config = dict(
    rope_theta=4310.0,
    parallel_block=False,
    init_mimetic=0.5,
    learning_rate=0.00128,
    max_grad_norm=1.0,
    schedule='wsd',
)
Each number is 500 + 50 x the weight over its row's rms, rounded and kept within 0 to 999. Layers, rows and columns count from 0. Numbers have three digits each. The size before them is the row's rms in percent of the matrix's.

# up: layer 5 MLP up, 320x160, rms 0.065, rows 36-90, columns 80-159
# down: layer 5 MLP down (transposed), 320x160, rms 0.0545, rows 36-89, columns 80-159
# gate: layer 5 MLP gate, 320x160, rms 0.0641, rows 37-90, columns 80-159
up36 103:405512573473421529478448406524492441370507514503511539534501448451449379559563525479574520459519424475528538466542442527530546475476449432541459541547516462386541571500524550448512450591479492534501455513570516540490455501516503444467543490
down36 104:545527468484594524460531560515516572556524464501446498513479387529538477444500484527422549469552465480607571448549458464518453493511557476524386591480538465528454509517481561440540508503558524448489502561479534458517567427508465553397515466
gate37 104:436469464536464517459524520514476530536454527515452485618398466491476492452483413469448529598495449536442541414529518518544529543598466503435477460557523521531510472491531454470495536483576566535487479503488453635498539474472404569452422377
up37 105:561543416519649398550466471405512504447458464500441436442544387551504549567466514425484456558486501502506496518491479589470449419441515512495436521510466437423547546440485507470449475502499530503511500531472451538505534415396416537524508524
down37 101:612460508494526550421478540558504427480537463456544592498442483509485543446396517472492520461604497489482474428513451443582551529487492471496429584640487568588529479610463492490499487629496549469520469436428572512457472521511506533466569459
gate38 103:527513525444514490436507550559432473467415473511452482525580498612518468550509510533576436470514491586524521512443512509458453535487562564479420455464423538531446475478450522402439455559460486475510444494446495542548482543453547450484531475
up38 101:446574504476555468521524475612424500519519464537457484504443334519489480568555499499456538483581512566480506482459474504522508513460525500501458391544497454549522404429490484442427438448530488518543468534564530428491610576430523459560470461
down38 098:495517532525495572560498481467490434400469484445486510416444499411461482513444466490449528459527535468542562466472480494451536501452420502466575616439530487474502557521466477576453480600438487435548552503457502510469537480454522521464549427
gate39 104:506467491503487569527472414526507495519533506529504503442510456608531470449574458534377507603473485476570539441475460539572503481514517510582522490499601514523469433499581529370465481451497564466490396532486534599485436443487566515492493535
up39 109:581524513477577546463510538552516438500419516516453504525505595612467585477589509461501538451585484539514526466507537473490524564490547518586538456495391448535590467528434541562453476439445446468462465444515578445480427548532439536512521565
down39 101:522407477527531624448502543497434480490481541470551517406629448493482553377510439475598472543559533536517454525495529426484515528536533541538456475427575527452468437484527518539509471484528542543590567442541427542542568453575479529479509514
gate40 101:469606513436510537677492486522524535508438548484483472493499550543564469392489476491391419560490427528474449464452496516458425413502486462507497515535474455491533543537579520516513556474480477367470513482441449462521461448416432500584548486
up40 096:551448530520506510526502396558483577576511537499473501447481383469465631452472434481501511438428465638550554414528499464421525465466465468544478428531536522551520394504475417528493585531597514632473452486462511507505511482477543459464605405
down40 096:503517480555503485539550508455507439521543427535449440479524494459375564546575395535482458584603483557545516561534510513509458447528527373473463572380469436441506491570512454486417478554457505542556571541562509530476552574530452535459532550
gate41 096:399604400497549571559517624493519529520588524436475502487542516502506479446509473552560529516545446522420424521527445451517467400466503497547494457471605409597397439509516530610433501464543468511447467474459591504554532492483541382485468480
up41 104:537517525502475422475534492491458488483479542521500503530494532538463517542537539536425529543432498510519454418473401534471532535482493458506504530534453550446558515555504427408530532613537563514607451522521476456389500538470409485479530601
down41 101:433532506486517557368445608421427484540492623526433487485437628474552458515509418541493571579486503512505517585461434454476587417522584523473467491552490521488499533460442513480396454582533499623461548509561504511525478566530542506528537547
gate42 097:456492512459572509518542436485446544444447507454483511488424517542525542390504501543525512562511495394487466521429527487437479528492481552330517489508480588577560448467411540441555583466466477506438531434515563609407573445584546488511473507
up42 100:444504524435413493512495519568482551557455420490482437463472548518554476466551476457468473632535446546521479476564521430395549533520537648482457523524508529611443438525528412501489542465483525543480494509526461501504526454518502567512306434
down42 100:471481421555585499465558497518592563488408504525517433531418459535521545444429485516463416586540431516493446367484473502537434525514394520489500529515483393501489538468468537545594509539520466437469508521521487588567507399596577539481451556
gate43 105:386480543609543547495497558472487443528502529447457452463577510515380529473571555524419512518568562510438505514450477519427477569491515488452529486520480564503510511452580493483467510451466497487458495501508608514580558432456456492461537560
up43 100:490441506605507499505451530526483494479544504399489589539505540475499383463512551590446554505529519548570506529411562532430506458540547565472419519494489562549545485515555505490475545514564431528516558414525511467575486553550586540557487496
down43 102:519514444519480513481486450445380475469464427480648404569486507484499494528446514458489450491497520519494524550522554451510466490526399435559440506461502469455498522534518424447459496551486494558529481527540620410612479444519562563535513511
gate44 101:449478492486495497520473503532497571545535490498519534477444487470465526464534469460470487550552398544555500420482439444571593486579512464532485520525452413528501456585516547538494495552488526382409567319392473441512500480567517487502544509
up44 102:499443621487459528454483460517527629580478577568613546516483474592453498490600509509468546394556448427464410500493508521558534527552503525483492504438519493525525493539565509490379507476541483527442537430517522533542576576547509631530512477
down44 108:499508638513449506481519612561526601475534557487479432508548475493511489544510491476545466461603445566500443549498502494532494506571394550528507546560509427461474561456672437535456520529441413408502514454426478502484519458556479444509562478
gate45 100:491578417521596479593456526452459492549487489473607567512540495520462508503523532546437476510558446467531464578415490418555523436459448443476421537543541548547496485499529488492479472498470560531481542526428572560528538406450444458450598501
up45 100:500520605442456491540501575407517547520555526397470369573514449495496446510577558425524460483515560469473462480449450501569508508456485423579445436475589557460516454483439439517543481492469556503458487564420623504486521370618479468494594437
down45 100:561503496431513484557518476495456546431458544517565467438518538578539470510503476428467405497486465521496518484515492457561466522489572563537629595520482461486495575556507509510541450431555457559483475467489452415612574429437511399517527432
gate46 103:521524490381500453465561508501496545564490481531485506550530542508562489421390532604492483553472504583497538627526523477576472507558505468558498495469505447553446460532573497446458422546491457491467497547525423544368527540498497428408559541
up46 099:479449502501478584498515494462544594496411494514510478497585553486540469517541386498553530515527506558479441470474429504532530500461380452517410577637508501499524509506566466464495528449473523527542502516549453535484460556383504526541526602
down46 097:521500426492509558440481480502528548517479509516543459459559401465511505436524383458455437487580472557468470494507454469505471548500651519559565537590606524566515515562537478556538402436420479510534612448471559459560521541501457429436515515
gate47 102:420513565504470495462476505473415541401448468440517458432535515518482416482490512512496556420494498511524560475456450472497509573527435483462505470521517406467434569484512488454479543531547519528536518511529509451460507579511579547470439480
up47 098:539493557604569550517524526604471526531415453606458515585400524502521510491508537521517536506504554509588649505572523597534567500558584492497454435549434538516512467493540476518542567508512455487553545514439485541557450527455540537548517407
down47 096:562437493411502514450563596516596443574526425476492489468507489566467565550575458578525518500493447539501420511443499405481548433573459500517482432463487608495513511487477482497406410546511542511496524412541520517588580510501537538526569433
gate48 103:513473467540492548459492583496401511576490486516454469516431451540487464437523499484535526518540467472582567528453472392475531479548527584467495397533487501529544557634521456452503459520543490524463514625509497533568475505352537383497422501
up48 103:448518522458495581498455487542499423575406484469578485555501511494472412504533535553512429531546509565481499515510427534584539591505476443453570537485458543501573561597509431492592574486470518493542459484546469486518516413462500565527481393
down48 099:431496564531530430568377581437460507495530470580436477493573492522532590522561452468453513465484462441438511448518417455567467472442496429583404510522477489573481510543482524458513530466418591559524470632519488524405554445539567611428485509
gate49 101:573472521516554491498432449574414394466524477495527430628455546516476502398589457474399438482514522616513471537504478521404496498521478488503477516566505519463505576494453448491495552452622446429578530481482481540572552450437553517445474587
up49 101:512530454509550543555512511533423447522492518534424487546411487454501515498493532514544522339541514546587531549485467452573482576477441528496480462380466530456598513619531489546386425534480512569480536529452563446548453523464583545545408480
down49 093:506567495559450525589557553465507504498504446478484528511540530400431569505548362537464541562510388402415529500448520482525541572417508561540496518470504427537505558541484565470515500539414430455564540562581512528418494572567529510556517581
gate50 092:543491492495481500489451495581474396535420468554499507525548537652465511495610495474528516413562434532546510499456448509532394522561603451519423459513335445532460551575521443445430488534436524457527557467645498546531542487557462531437541509
up50 101:549442498483523495456442401477526556495512497515535419579462592516504427610441462521452410504568620509501520468565441635518548530480523603514474473423520470466546488561500511534546554519589541531548406499515535581497505538574541485453502491
down50 101:467486463577460550443483501461518529509515506459544492422525502589483505385471473480521519458493480492525524545444480505521480542445436564501536468413577528481472462577496400527489466505471490536425524594493464476467550463495470527523523560
gate51 110:527488471572518511498470460573457479497470495543460497448414479580540441494491455485578379454613599440462396503450503430525499507482470460481458505556532463472560428581558541505548511472541425497477497557448568494443398410549498513455531457
up51 107:549493410492418489413483547503460537556523522528485547460483471515492491478483433529509481519541474557583528509455447419643425573421531583480443474584451548405470549514540476519524502541404510480479468432449506471463479545456483513493536476
down51 108:487447423526446489438487496573477511554475408443465525465439496426525559475481532435544566540639517481582492540469493542545517447456502465570440471512519506491571482449462530511443423452527532511572551308487479493516587495576507480465458526
gate52 095:446535540442512464556523423367572466539529581494567448462531580470448538512536509469568585487575515505452599486540499485459465500497517509534526473505523533478485466443543439554458450525527537432529521457551432422453436523535506468484365480
up52 098:465435544467573478534534544498484492421510445537477510498414497479623470380513523504502493551524472491537441536549503453490479498481529485545525450482476511478476462537521600439495543498597493611483504471403523463474450542469502490506494485
down52 094:561570469569595480617451532589486497520548446488487446540540545523523573583489488490550491451509518549509502537532561579524452455555499390544498545419456415500512536550508464573532532509509606476419507417473530580593558477414471522538562530
gate53 089:551567546590495481543566551542502483443524465509395470538518519558548577518542484513496481463418537544484423544566551500554475582489484490519507537544545407575492489518525498398516512565492488433527497560494517494607497554435542541604437518
up53 095:487419520533529475413516451455523504574486453494582557528486501433453497439525582548489445529527538518423527501452457469426489350518536460516520451396479539553533464473469499516477588441520503559471549462426485543482497572459583486512479560
down53 105:628497544491498547455481481460415467504555528489492534491516511569515420569453453571489462441496562545509544478514501390515519485513524550483656492493577448507434505547474509488528571476580535507513487419512471541572450522379557454513503535
gate54 097:527460558500447507552473439489552495460505478527503508545414460545413481437377506501474450536497579608440516614551430498460495578407561491405458528466515501555458493450394486444485561595520453501487443583450523577389505544562576387506477498
up54 105:538570468546389512476465603531531497618541482553571393517432460519517528509491490447501478495552479610509479555588503493499443434539572479487433519464502519470415505394538493532515512567552530467549523513502378530476610544555606397525486507
down54 105:514538568531491506431453457507522492542542482365521447491592482526529505587553493513500474448424572518450529457529478581398493473502492593507534456477489463426497482531573543459473439561506501479369478452541489424437498490520438506597446522
gate55 110:498459496421539415438442469558542542474524474548491507529495426557571535510504506490420569440571455467450414504456528426424510494515524514479562462502505511516498401492468488514493472513552480662441541540510555530528493519510518462602437467
up55 100:509456477514578560513448436463516475496534472497482572579564447511490473450490464454487448601483537541465427450569489383416568533479534538515442480434449448521435549462513515473472533528587503441490537504477469523519538537503535564505514523
down55 102:479451512521444530619591548517503386538426612532509473478551514533478501552591610525547450462471540530551523483485449543555503568494463422514416434465556537514421565526525466489534472525498706413559492479482516487513500410502496534431452569
gate56 099:497548442464600397546484465622461575474427442451475530573510498543522544503448583511378551583513483435549545415499506531480455462463623420464580472441543538507524519461457452489532482530547570451522507516362514547473446533500485497522473459
up56 099:488514484572432484544476586515501480451489518512535575489500469502499520551499518659503509486497419498545595618525450446552461480448532467448443483430515440538478570529455483483426466480525444444499472463459451533561452462411481529574502441
down56 094:435447498463509488444539540484585523517519523491473580428525473412543493474554514492553546504521569412350525467515559479493541456422514491481469456485458580564481549589513485489472522551509509597396501441521560435545508456536531616452567493
gate57 100:478512508522521462479501552541530429538454423483422542501364501438466510591488527447629521535541527481533533500514479486496422564486610491513398505475384518447530406546512497458449480574433454475571507435515562585474462456475501533546461424
up57 104:525479598444529531560549438478478507558428522459573578523526517471478529449509485451556572512562463531455502540491503491564628535447448371426534503492523519546490544512412457426427419456527563451512541517435489515474578479505577367575418554
down57 098:516526535523515482527520525510522480495492548510429493510517514560520479500498440534403378545513532532552432497518491373530512505511481486587578517500512507419429426523430477499567472524574485426499517449464529502495556493448476536492446497
gate58 097:556458464497476536455551515391612539457492451530587485504440464413558456542534608485464400487478451516469523507519523548557505503593422463419526544570513491476488508566461474653521462530473608585434501554508498485545485573588499472496517532
up58 095:458535526483552480451487500562577450399553470408415611448475487434511406554383529501443462436506588575557428484519416505528437517484576519492437534600520479526401473457452461549509517580471469474521559459558462487508478462526518539522550447
down58 096:485537519481444579405549381463462449563458535553507463560431525442571552637432466538602545514512515484444459415482441485588500450576528420499442421538521474392556468518438473525482459499489502509572452560387545500531512478457479473508448444
gate59 097:446506466532516553514424501362467549475529507531534434508473473502570553509595513614474542518450538473455419611501526415419534581508444451483590472573526462560443496514519506461428471452558622421471571493502440455534493489538484501557439469
up59 092:407503467574582443461446519458413544616517524479471528534529453453547494525480553501542454514468573568440414603482530506544524550490411558481517527572478458576400519514520500518607531541438597401534544469426490484488489548556505571462549520
down59 104:468556499442536401426433473452626557459549513452435570523477483509562419525444537411602494469430536523529460513464478477545510586503463521456489521471548516498443567495492513509537542543529540479411563437492498439497598513547554445487508519
gate60 098:368469523418573512449565420491452513449487468472399388494485525558522512581480456445470591541491445490526509440436457526501442525553487469530537516440522500443465403542479515489453442374501470487479413596526466489576468493478510570478475511
up60 100:439405477505384494506524515504437375525553439588478509550573509505555480560597547419452433564456518516381552454498473398433522449484561504532482423416428489529520510554475447427518518428512564563537471499539630526520475513498478503480507441
down60 102:472524646434494422383517485501512468542505392544558476520428599512555436462521612514578461495525472516508637454470472467508525458547337489545556497429483525489453479485496505479469594509420516495476459416458598505515524402550520514531503531
gate61 101:495462554547493555433538455445443548443593424489502524503505465512462527447549513501386577513566423599493474450483471590502509484577495435423454535521520491527540498420491527540492526491469469545457487497417482579385516528515483549434450504
up61 098:484476589560446571502520506505492521453531480486479466606456517509485514439567502453484516471546529435596570443488533543624531487514476541529572495483498450561510431498597498399604500423491422420516459516405397449436556548453476518609558444
down61 100:534531498586518560611463498685606425596509505549533499464544512476492408570472498474518437503553583452529427513522493459504473480520453570562513476483456546544596503491453513460501419617412478430523427511515645545431566478521526552542437563
gate62 097:549543424536518580505592494542415387506500545548503528615386497564501378579533449526446504481534458469582534468492572485492435532494526452449420488457467460521515545551414417563450530560524459517527437536546507500515478533511413579510516444
up62 093:452523469500508413536386419525533555631485477449503475425647541483483542439455473564549434565551495473410498476571543476465506464462428560476547516556535434575403498474493470475507497425586583567476545564551536485549518523507531476526386474
down62 098:473470537493502410384479418488474478516518534469484435458559495542552553467552449575480528461550532539575472567467477433453519451574442531508453532458480493524476550460464496547476525518475508359522601522548468542538591446478445570643491454
gate63 105:495496521489555530568376417479497529556511506570462551477529446415533488459533522464458471585546475478502498505510550494440413571598561418514511545601472551417565475539547486439542481535437555443532493479481521432490489496537428528469458477
up63 106:492420508464476504499393542476546574459497425519520613548509507582460561524512484525522595451537570523476455568507443544551537514560484509537660435542471514439409526579518538387435537514419435450501608458542538495528532456452521515555581506
down63 104:422450490522491443424499428535536542454526680398447573493454477462505428500494476571485415569451527539531540490435479520489560559492460454474507470580446385579510528416417523462369460499504470493423455564467531505473516517580488462516470480
gate64 094:494525533437431415549538565457515416496529471606453495487470590437466572527431591471559523503517530459543502584482543619531467516554526426493531451561402478602503501518551516501449425551484437484449574543604525532503490544499509526569459454
up64 096:537499543482525562476462454426503515464499501517460519530471492473590455437570521470486501558541476527474405474482450586402460423568505572548479486493507438596433471524433495552457473545419531397472520476444533507507504496491437445478434516
down64 098:448435473504569528567494421565509498455478496447491511457562479580534549513484510501550534503604430525480521478416498442445495519459433418468454548462410468483488502473571506541545442481461524481530544461464486512502466484511496459436489557
gate65 105:498553510558488539489532495390532544485510379502511459456544495485504604564497518554473571522453412524424549430583424645502404531470517619477461434547529465508487470496450540485475485495554507530488462513506504423501462448470531510549512545
up65 101:586459506477589576578442506402553440532434527545608486486472523442544435502507474470562453585455514516443422517587535518533493486485557503445629525481464439549486438524450503592565494545479508544534530421596491453478607462515471465514596481
down65 104:524582536504489434435549478495519503567499401537512512477475626584513317559492477562518395506477472503512501494487486461428475480513560514501528439408555449534494463511580444499427478527485532516509463395473429535534532508534471463449511457
gate66 102:648430578450486493492465521478512515539456394597517439495527517549441486489417526479486456469521528466568563471397476614498569545503471509528493506481469515444546449515491469577458423466581546527597599479396413400563509536475542595427462539
up66 098:478571529424507448423538399496489531485536542460489487497637476486525470473483503460513468477575592470551493401551488465458469514436478469523487555438470499522410533453514422519556575497428497558439425479504483509402504500535405436558476462
down66 102:481510450528519461573468554528533502507452356604427462501478583429513531513335518504453506537460473508532631534436533528515545486494462520454560485542578506612522508464497403483540556527459481442445571444558448522461451540447527494470503526
gate67 098:491559478528452438479516505443483453494486497466584609431470509485577521484483459510500571499500448509575572444529501531494484435508510405542594492529497535475454477539491573518461507506496517506424543545551442440457502391500424495625503550
up67 101:480504424582514459385627536524488435471473508468557482561374512528429409524511584449488519547553459463538525533493486440476575549452521533532520441460511501537461485578511508553470466476573560541478515502497381428489471485498410465491479548
down67 099:551503521500449523489468481421515455515530445534525538479545557415485478489556427499627600571560429532400411538504443460505434509507518514516472579486440479486506531463535447462462507410505499470534604477554434408433508486504552486409453419
gate68 089:534582527558544519541563474556556555515479407532479449567505459516472507396437560512503497536538511604552558504467508494519498602597482550552555457548505449596559553504447484452418560488475512557529463537571513457584501522531486405527510469
up68 096:523624580479569635496475523518544507480456449522549504468438465500479520490465482493528522500450487431573513544495408556491534590550406527519484597462589537522470559518457436433510587573580514524507498463579531517482468578513563531530450372
down68 091:406445491568454453491493574539510469583554492445478490429509534469552483483585542525475448569601519563547493544528519516479479522572495421604482496433387550458631476450492466385502541533527488445550551526490507466385598559486465489479499508
gate69 098:537474572443459527438579528435488358476530449545531541556536587446520512527463591516551515514496443619455540483555551453488520505462508585600490543504505444550443448404449479568469556471511609539525465425451468548554400498442554478572559509
up69 100:542513459594569450544536516492443483540559583421463493520454555503477434527432463531441500434480431533490547429542496470508508415449519483445473548466488519411388547538565456470397452534559503538501474467465480412619466534473533544549529421
down69 098:495439590501533455460463512508476524499429549529481532481505559448558466536530444513581474559522503535475381526481516429504516451435523476599544400562482483502631491551535518498565485450448496539454521495560497519480424568527459553491480545
gate70 101:513554458533534567472500424476509496434534501557541504417521463511511415495505501375489546492618468554470614425499510462516479440486522488446421514525470475570592452507584468514523503499350421425442566512489474512444520547477503515515491477
up70 102:493475522439536442512519514500521572536509526499494499470513462536510535477485506458496486476560454515534420444430571529491566456427569490510485410591475524614539417520398531597552529493419499435415555557515511517526594501400473561503494509
down70 100:570574400495480499451437579576477478455427376548464542510560502456549496520435491451579467482388489475486568447575467499424554498465494492504416529516491464375584535500489545471506509521578507435547525504492527556399571553516485611465563513
gate71 097:522433473542481556492533473680482550469434552489458501474475553603547482469559481646395483451536506633462523406440565568537455605502579488485460512474519571439523476496571417540513579483444454501421479477492515539424527437480507482491536517
up71 099:484539451499496527434534473468425584473462477495523495444504422520489484545530462601585475477434526550478541597592519508494545551523490502492505501474410447513536446550504501474444521492569411507479527433538345520564552544471466500541494524
down71 098:493478493565490442596525450517413524508567530539553524446531534462458491308539598451643427498465447530446498504519522500479538478526464522457441524559496388443583491541560546539505397432532543551482555485515446497539515501469443427465602578
gate72 108:581485486593476599490580584530404538422435546467479458469460451553562507461470494586485539438479488413458516485407445435442500526617469512522503515491559478463465500482538498505503404472482503458503564591486538473474517502577593485550519545
up72 096:575487431481521521550480446502552511450470523495504581534501575571466435461553528493554548437503519567511536485564491513535440471484488488557468565545507557461556426509520523527574516544408398599539500531503521478495503471455452558532423505
down72 106:510481516482530498514488457475507563481472524466530496533448516541553623542427482520571425499531506541366380546533418537523455449556472487478453543523469449443482538507482502506399526494555530490492450419550456507503556537436437410464509550
gate73 100:453441509517503519528486517554544423482568417585492517573524501521560430527455413527453545499555461563512504449523512544455540464452434493511372497584496608564514481501426546440515407399580448447529494464550560385528495461517515538523494545
up73 098:497462529470420420463486388513524666512470522370461431484447486553536510485550627492515584506534545516445470487526481490499418513500562522512533427531487522464531457530507506555463488525431504456402484480545559443552499516348504499552524488
down73 096:509456457455560459475455519467439568497481484478466458528513537505530457540431409488554511515597551484584562444564525564365562649508540518481536473495522516552542501466461415446492542508547509525452494521520506526496373568553505537538468488
gate74 098:518454514505569506437520435497528535474585514497490530578560591524460545430598546529511525613474378445515531559546587534510508557546533572577511410575479504512469602476528490435488395464470556522407577517553495521401559461401490548501547477
up74 097:451514524459545542517469480498466508565441428483509555596471518624486463553477584495467532558448527430411540531534460496453508515478435453542406387556479443491513512511481497618533575564537522398448418524529429486485514500465557502505564526
down74 101:529424593518452494412543422526503464457581551527458478491564486449449583526478526512555492514510543517509413473461531391486496510595472463452467500457587449427400525491581474553517516526498562477539603494573517540468452477416509473492573500
gate75 104:475573522496514446442507498481418551551493575561424435532492475604492514479489480488432522588469487534572498441495480427590506482501547462504497482508466473529473458518502524468492526612464525559510515542529528522569605498469469454474418483
up75 102:549434493585539514475408447520415430507520506499549439550468452417484545596476534610452389536465532546443476491544458588476494467516465492552524551510557543561488491494449487504497452554497464484432543414509401490545480511505432574488489525
down75 093:515404457455528464476540538407584561550538496488511434470490443433517532488492596564634485519569545510548435562418515461503516559534467541514495516461526464536531511447448516546563446533486463485523482489500476503542448509415501544568418517
gate76 097:524541572495467396512523541553562480589437527455458501496477456560592566531512515603514544497524447516417510541545468473528542640539488509551506455530525532434418577534538433561498538485492528537479529578530428585463491474455566528543446493
up76 101:547466574502533477511533558422443432459490502466598501587498484462553428491507495417462442473459546485462518513539529517551591562491423461508453407472505514516441510488504489555564492521482438513490419526514509529460418482421453512458410513
down76 095:537530386466500573460525484583483556533527424408564441484526445465583549516519530522461489537536429478480511542470410495500580490472440427493543478460457526452476466549493485452437519522437480521451479448545377536548544474560547605486546585
gate77 099:549545527596567578527547562515536500567485470507541456424634456552512486484505523469577523469414553526515507377446484450456508529529519434519474512567468426470510562526599474426506514620534541478420522531475468505538530530512441597503575539
up77 101:524535564571473569546535423474524506466461479509603399475499412570406510474564439484626553433414457509529541472508475489476443474538396543427530442439537491573534494460440524557519551564467490585543450559439483464467487526497502491463412483
down77 097:524550406496583558536479430449513476418465468490454609532504472530625533551405539451459454450457577484477534527523561489590418528473499480472570421539556426534544507457449517502429473550536513424528465523504522491489464474518464563517508536
gate78 100:502552501483499508566527511600445477490527480495548509363464641487540507409561594540572474476470507515468499454438484488551534437587499545455544477502442484523543557509528466456526616385442503397560433495507458479466460545461471447460460528
up78 097:474550477564444487588495505641555464494431552533535553502518533567529466511430485488541389491494505435487495439431482515489456522555559560567525540482481363536424500522591528396516491463568479536553452547475524533482506588503532510549482458
down78 100:497506530558460464431473428457414551501470466515431528494502481578545526563551514554529505555434567492589533467541559500477409551533435523509554472492502545523402522493450556528423416507561494440400496512549551445521535428558588496486508496
gate79 102:527579463501581538511432498505551600524537438455570460473469528536490467463481439403472568496496496516477391492545506451429517473540453440492624539586475424516464546499465465536478444444516533548376459527537577470468486512532448516442446488
up79 097:481586571439498501497553620410504418502513569439530498534443512501468490500401355504569459487486490512428488554551495580546480561494563578561484549435464505509525511543466452519512488414494492512557520443550447505546515494453490553508554528
down79 100:502492519552559561581511444493545527502484497454424502453478467447568508478572505537404388477472529502563599521442421442590501492442491484499543422518535502481472548510438446472478436546478430629536444543467527469483450520455422449528441515
gate80 101:522503506594403548545456434489473473573499438525395522512445507490406547440545587430558616446527567541437594554403489523416471498543529491456487467523500577487444530389518585570458480500474551484537505550528557513453529454574508473525512480
up80 098:509520543485497500559568516522566530419475444367514445489583508562489556432521537519444490498580431554528548524620525479516429510478463528558553494586553473474473484406503477482413562580491458417441456560471428479581538615481472539461511481
down80 095:508534459571563493558521423595511585493513584548493570499423624603531513426505419505435532482519517499587416504414444400527480460493469530413492507545462515487529449458537503577572535537602446509471544470509458533475448423510546481486568542
gate81 101:551457511522563571433464526476485582510522477581573613378535529520525451500514488456496468509490466387450589537528518503412420472482482420504559492502558465492531494474496529493472547453472548481527470463436461441553456501493489519484478528
up81 095:501575449515447545499586486489474484480468505496469503526540500570445499480473519478470526463594505488486450516577481499485552564554472543356600444510542532523453617446533486531573490592464457595539506489501490548515481486469553452497539542
down81 096:485460658475432444517393588490446570513495438494522450519395507459545460463484536546458555497463431456467600420564521480549513497467512443435558552507635471590543508540489527406550513550555526542477528478525487535548511427516583496447502515
gate82 097:529534523516447451627528511568526574585515422612504443586535522498485443471524500522341452503504519517556485501449466519508550409450594454422451493517508506503467518469525478465456550455546420487493485494425452447482537487576474525557513477
up82 101:464576549468580496471461488489520499526473559585481474515603483461446453478424498543389508520349449517542460652519527559505515441511537522561444545511499490506422546537399396450519506510500430454432490431451541453420525506504430536531521464
down82 107:436548449591495514434538480574497482573500309471474599440517504528460628512419516464465474520539469513457567466509453498514512424561477570460598469467488517531461429569523530496448478462489577504504555435508597429481528544516569490506613509
gate83 105:524547555494455466450437472450410462484428543512474468493501476469606384491504565455443478425474520455489501506379422572427432498522521535494576415474457383535521417520458457484539467465539480422490454595500484496512492556507588464427420508
up83 103:460542507478487518505467613543528526510464523516510535533420531433512555478553493552408433526588484507462497618538565543561430477465502513538510508403457566587490465403546525469493490548399391568519528473429467493553494480490490422565536388
down83 102:590598532542492531494411475483455520543469517518528474479463460471454441486481584502476469422636500443470509523499516474565388572580469533587413515533485484494572441357499482503445443480533466483535462558527418446447397597431510488540509487
gate84 101:587531490414457505507582529487530535469510383556579540531524476446544537408480508487604479502467573528468499502541467485554491535482570521455580508574531505460529428545566504502449483480497505389510537473432512529453435426470501414556497534
up84 089:534565531352538441467507424522500510528572459531506511540522453565539490362431533473495459539376459457526430536470449430466547420514485510458548475477416513486536468471469509497427452467503459437475627491430491521521526537474546547490479525
down84 099:479518419531490437461538452479463456498488352479428392462542483578459422499494483446437555558416567466522507545491444432475523385508499458443414565513487521463561425605441498569444465538451501488484482476550512429499569487501497483525517495
gate85 103:450526394493478484535412497541493579477561540501442496525397448502540483510517429563417563452503476545590481461489407563493504506459495447506441517544499526427516530469512466495496525478528552538402508388539545503440457596568519521499482390
up85 096:518620505472565477529497554601555485547495559502592541433502480537557553543490498493461587492439409530464574545485491487554535490506492465510496531497510554435505379564546559504453494607400556546514562517476478529431539470623563462518433594
down85 100:508503457505508558450463440412463517490510431477552499460506465380466449479537556470506637516465472466512533459431443436428518483470476492376512481559520548499466395538404535570548427568526494571515521494536422461448516533500506533462463499
gate86 096:610512602538533463506579434531516481540511514466501545398542456494441541431595520544410466468405603540557503509486483481510487538500475426531363451600619489470512529423498440489436502417491489454517549470402482475495510551400564498535548511
up86 090:528533594430497508519472421596453466378510492463598458468539439552504602486484492457405459456382527475425525493476463530513617529569486467488413506478529432456489407546439544582548496447524472475474544513464428538454431604484507470478500463
down86 099:513421566461505531522459565451472507515449443573515525528516417543419512540552558485551430408366487501607579584524536517427543531489446541443478476581454472554537435483555443522578597541482492447519519496517551447474446543598466576485508553
gate87 100:500493593553549412511476521461514509432521573496508481465563423440520482520435543578419526507622588510509551502441567508425527531462557450560487501456486403500500533430510468476507439532449491470446540489393603506557487509620493517432519475
up87 098:454511421490591474469546405561459515487506587514494536467513494467431500468562443424487517506492553529473449434490540497518590454401504458489442511481446453524447441515477483485474392462528514497409407463558514557536533490477501510524516482
down87 097:560491477515497566527518524462495519455431442472483470516534518317443433493413516546461496493507516385476545533430577561502447490496484526588527424559435559567504457522526566564507465543538416496454553513459517535508592482525524477570558560
gate88 102:473488500459579491458510610447488474427434450469477436482529504533520479572470520528489525400589530490501547519497480616429429490443451473535484517542567545423490511502379456504547517538509428546517488523552513504408545492565540545495419480
up88 109:522490462499655487459440530569495519474560515383545537520476456539533510483560519553484518527549490477564475453485554537538504526484532550517489576477440468542467499565488585496527614455545380585492533518552501503506503558532496496505506537
down88 103:524557520556488480615513475514558499482520490433514549478535558596598468494490500498484519580452509624430480429513550504433423505516465443521541446554518553487569550535524489586582581543542480540482451491433496458567555409469524477582572431
gate89 102:523551495510607414470499426500507488426622487539555466564503459576496468400481475536473628467456525547496458527578475477412402436505513486523481591448558486509565471499615498528543486514436534442436506495507494513484495479434534462484581470
up89 101:450532546416538568539463452433463509492516486484489476519395558539565430484435449571544492492534561464494493529521474446461520446571407511542515407459539505496551550501607430508439462554567497541423537505514561504575442422428432552458449521
down89 103:475513480464420511582444603505624507444515436481512473497498563469491637513474554500503497460484461520514484475499545501562495450487494527494542431459445492505583524557542452484498508528535518472400445533484509455464540496549513482596419581
gate90 103:495558535449535548446515429422530570480426522505457539533454515524527477445521502413495450479534549521629560477498433529541540491462525507458474539541510506401538486565494502514485497537501498485538430441501429609483465538512505527569467495
up90 100:531416554442556524464534444458494525518502520571414551595494507579491542474603573504439480436506537504507549514528442535504525531584461565443499378445503462559546489522476451514496571539465452447391520443582537527495478477536528425501433522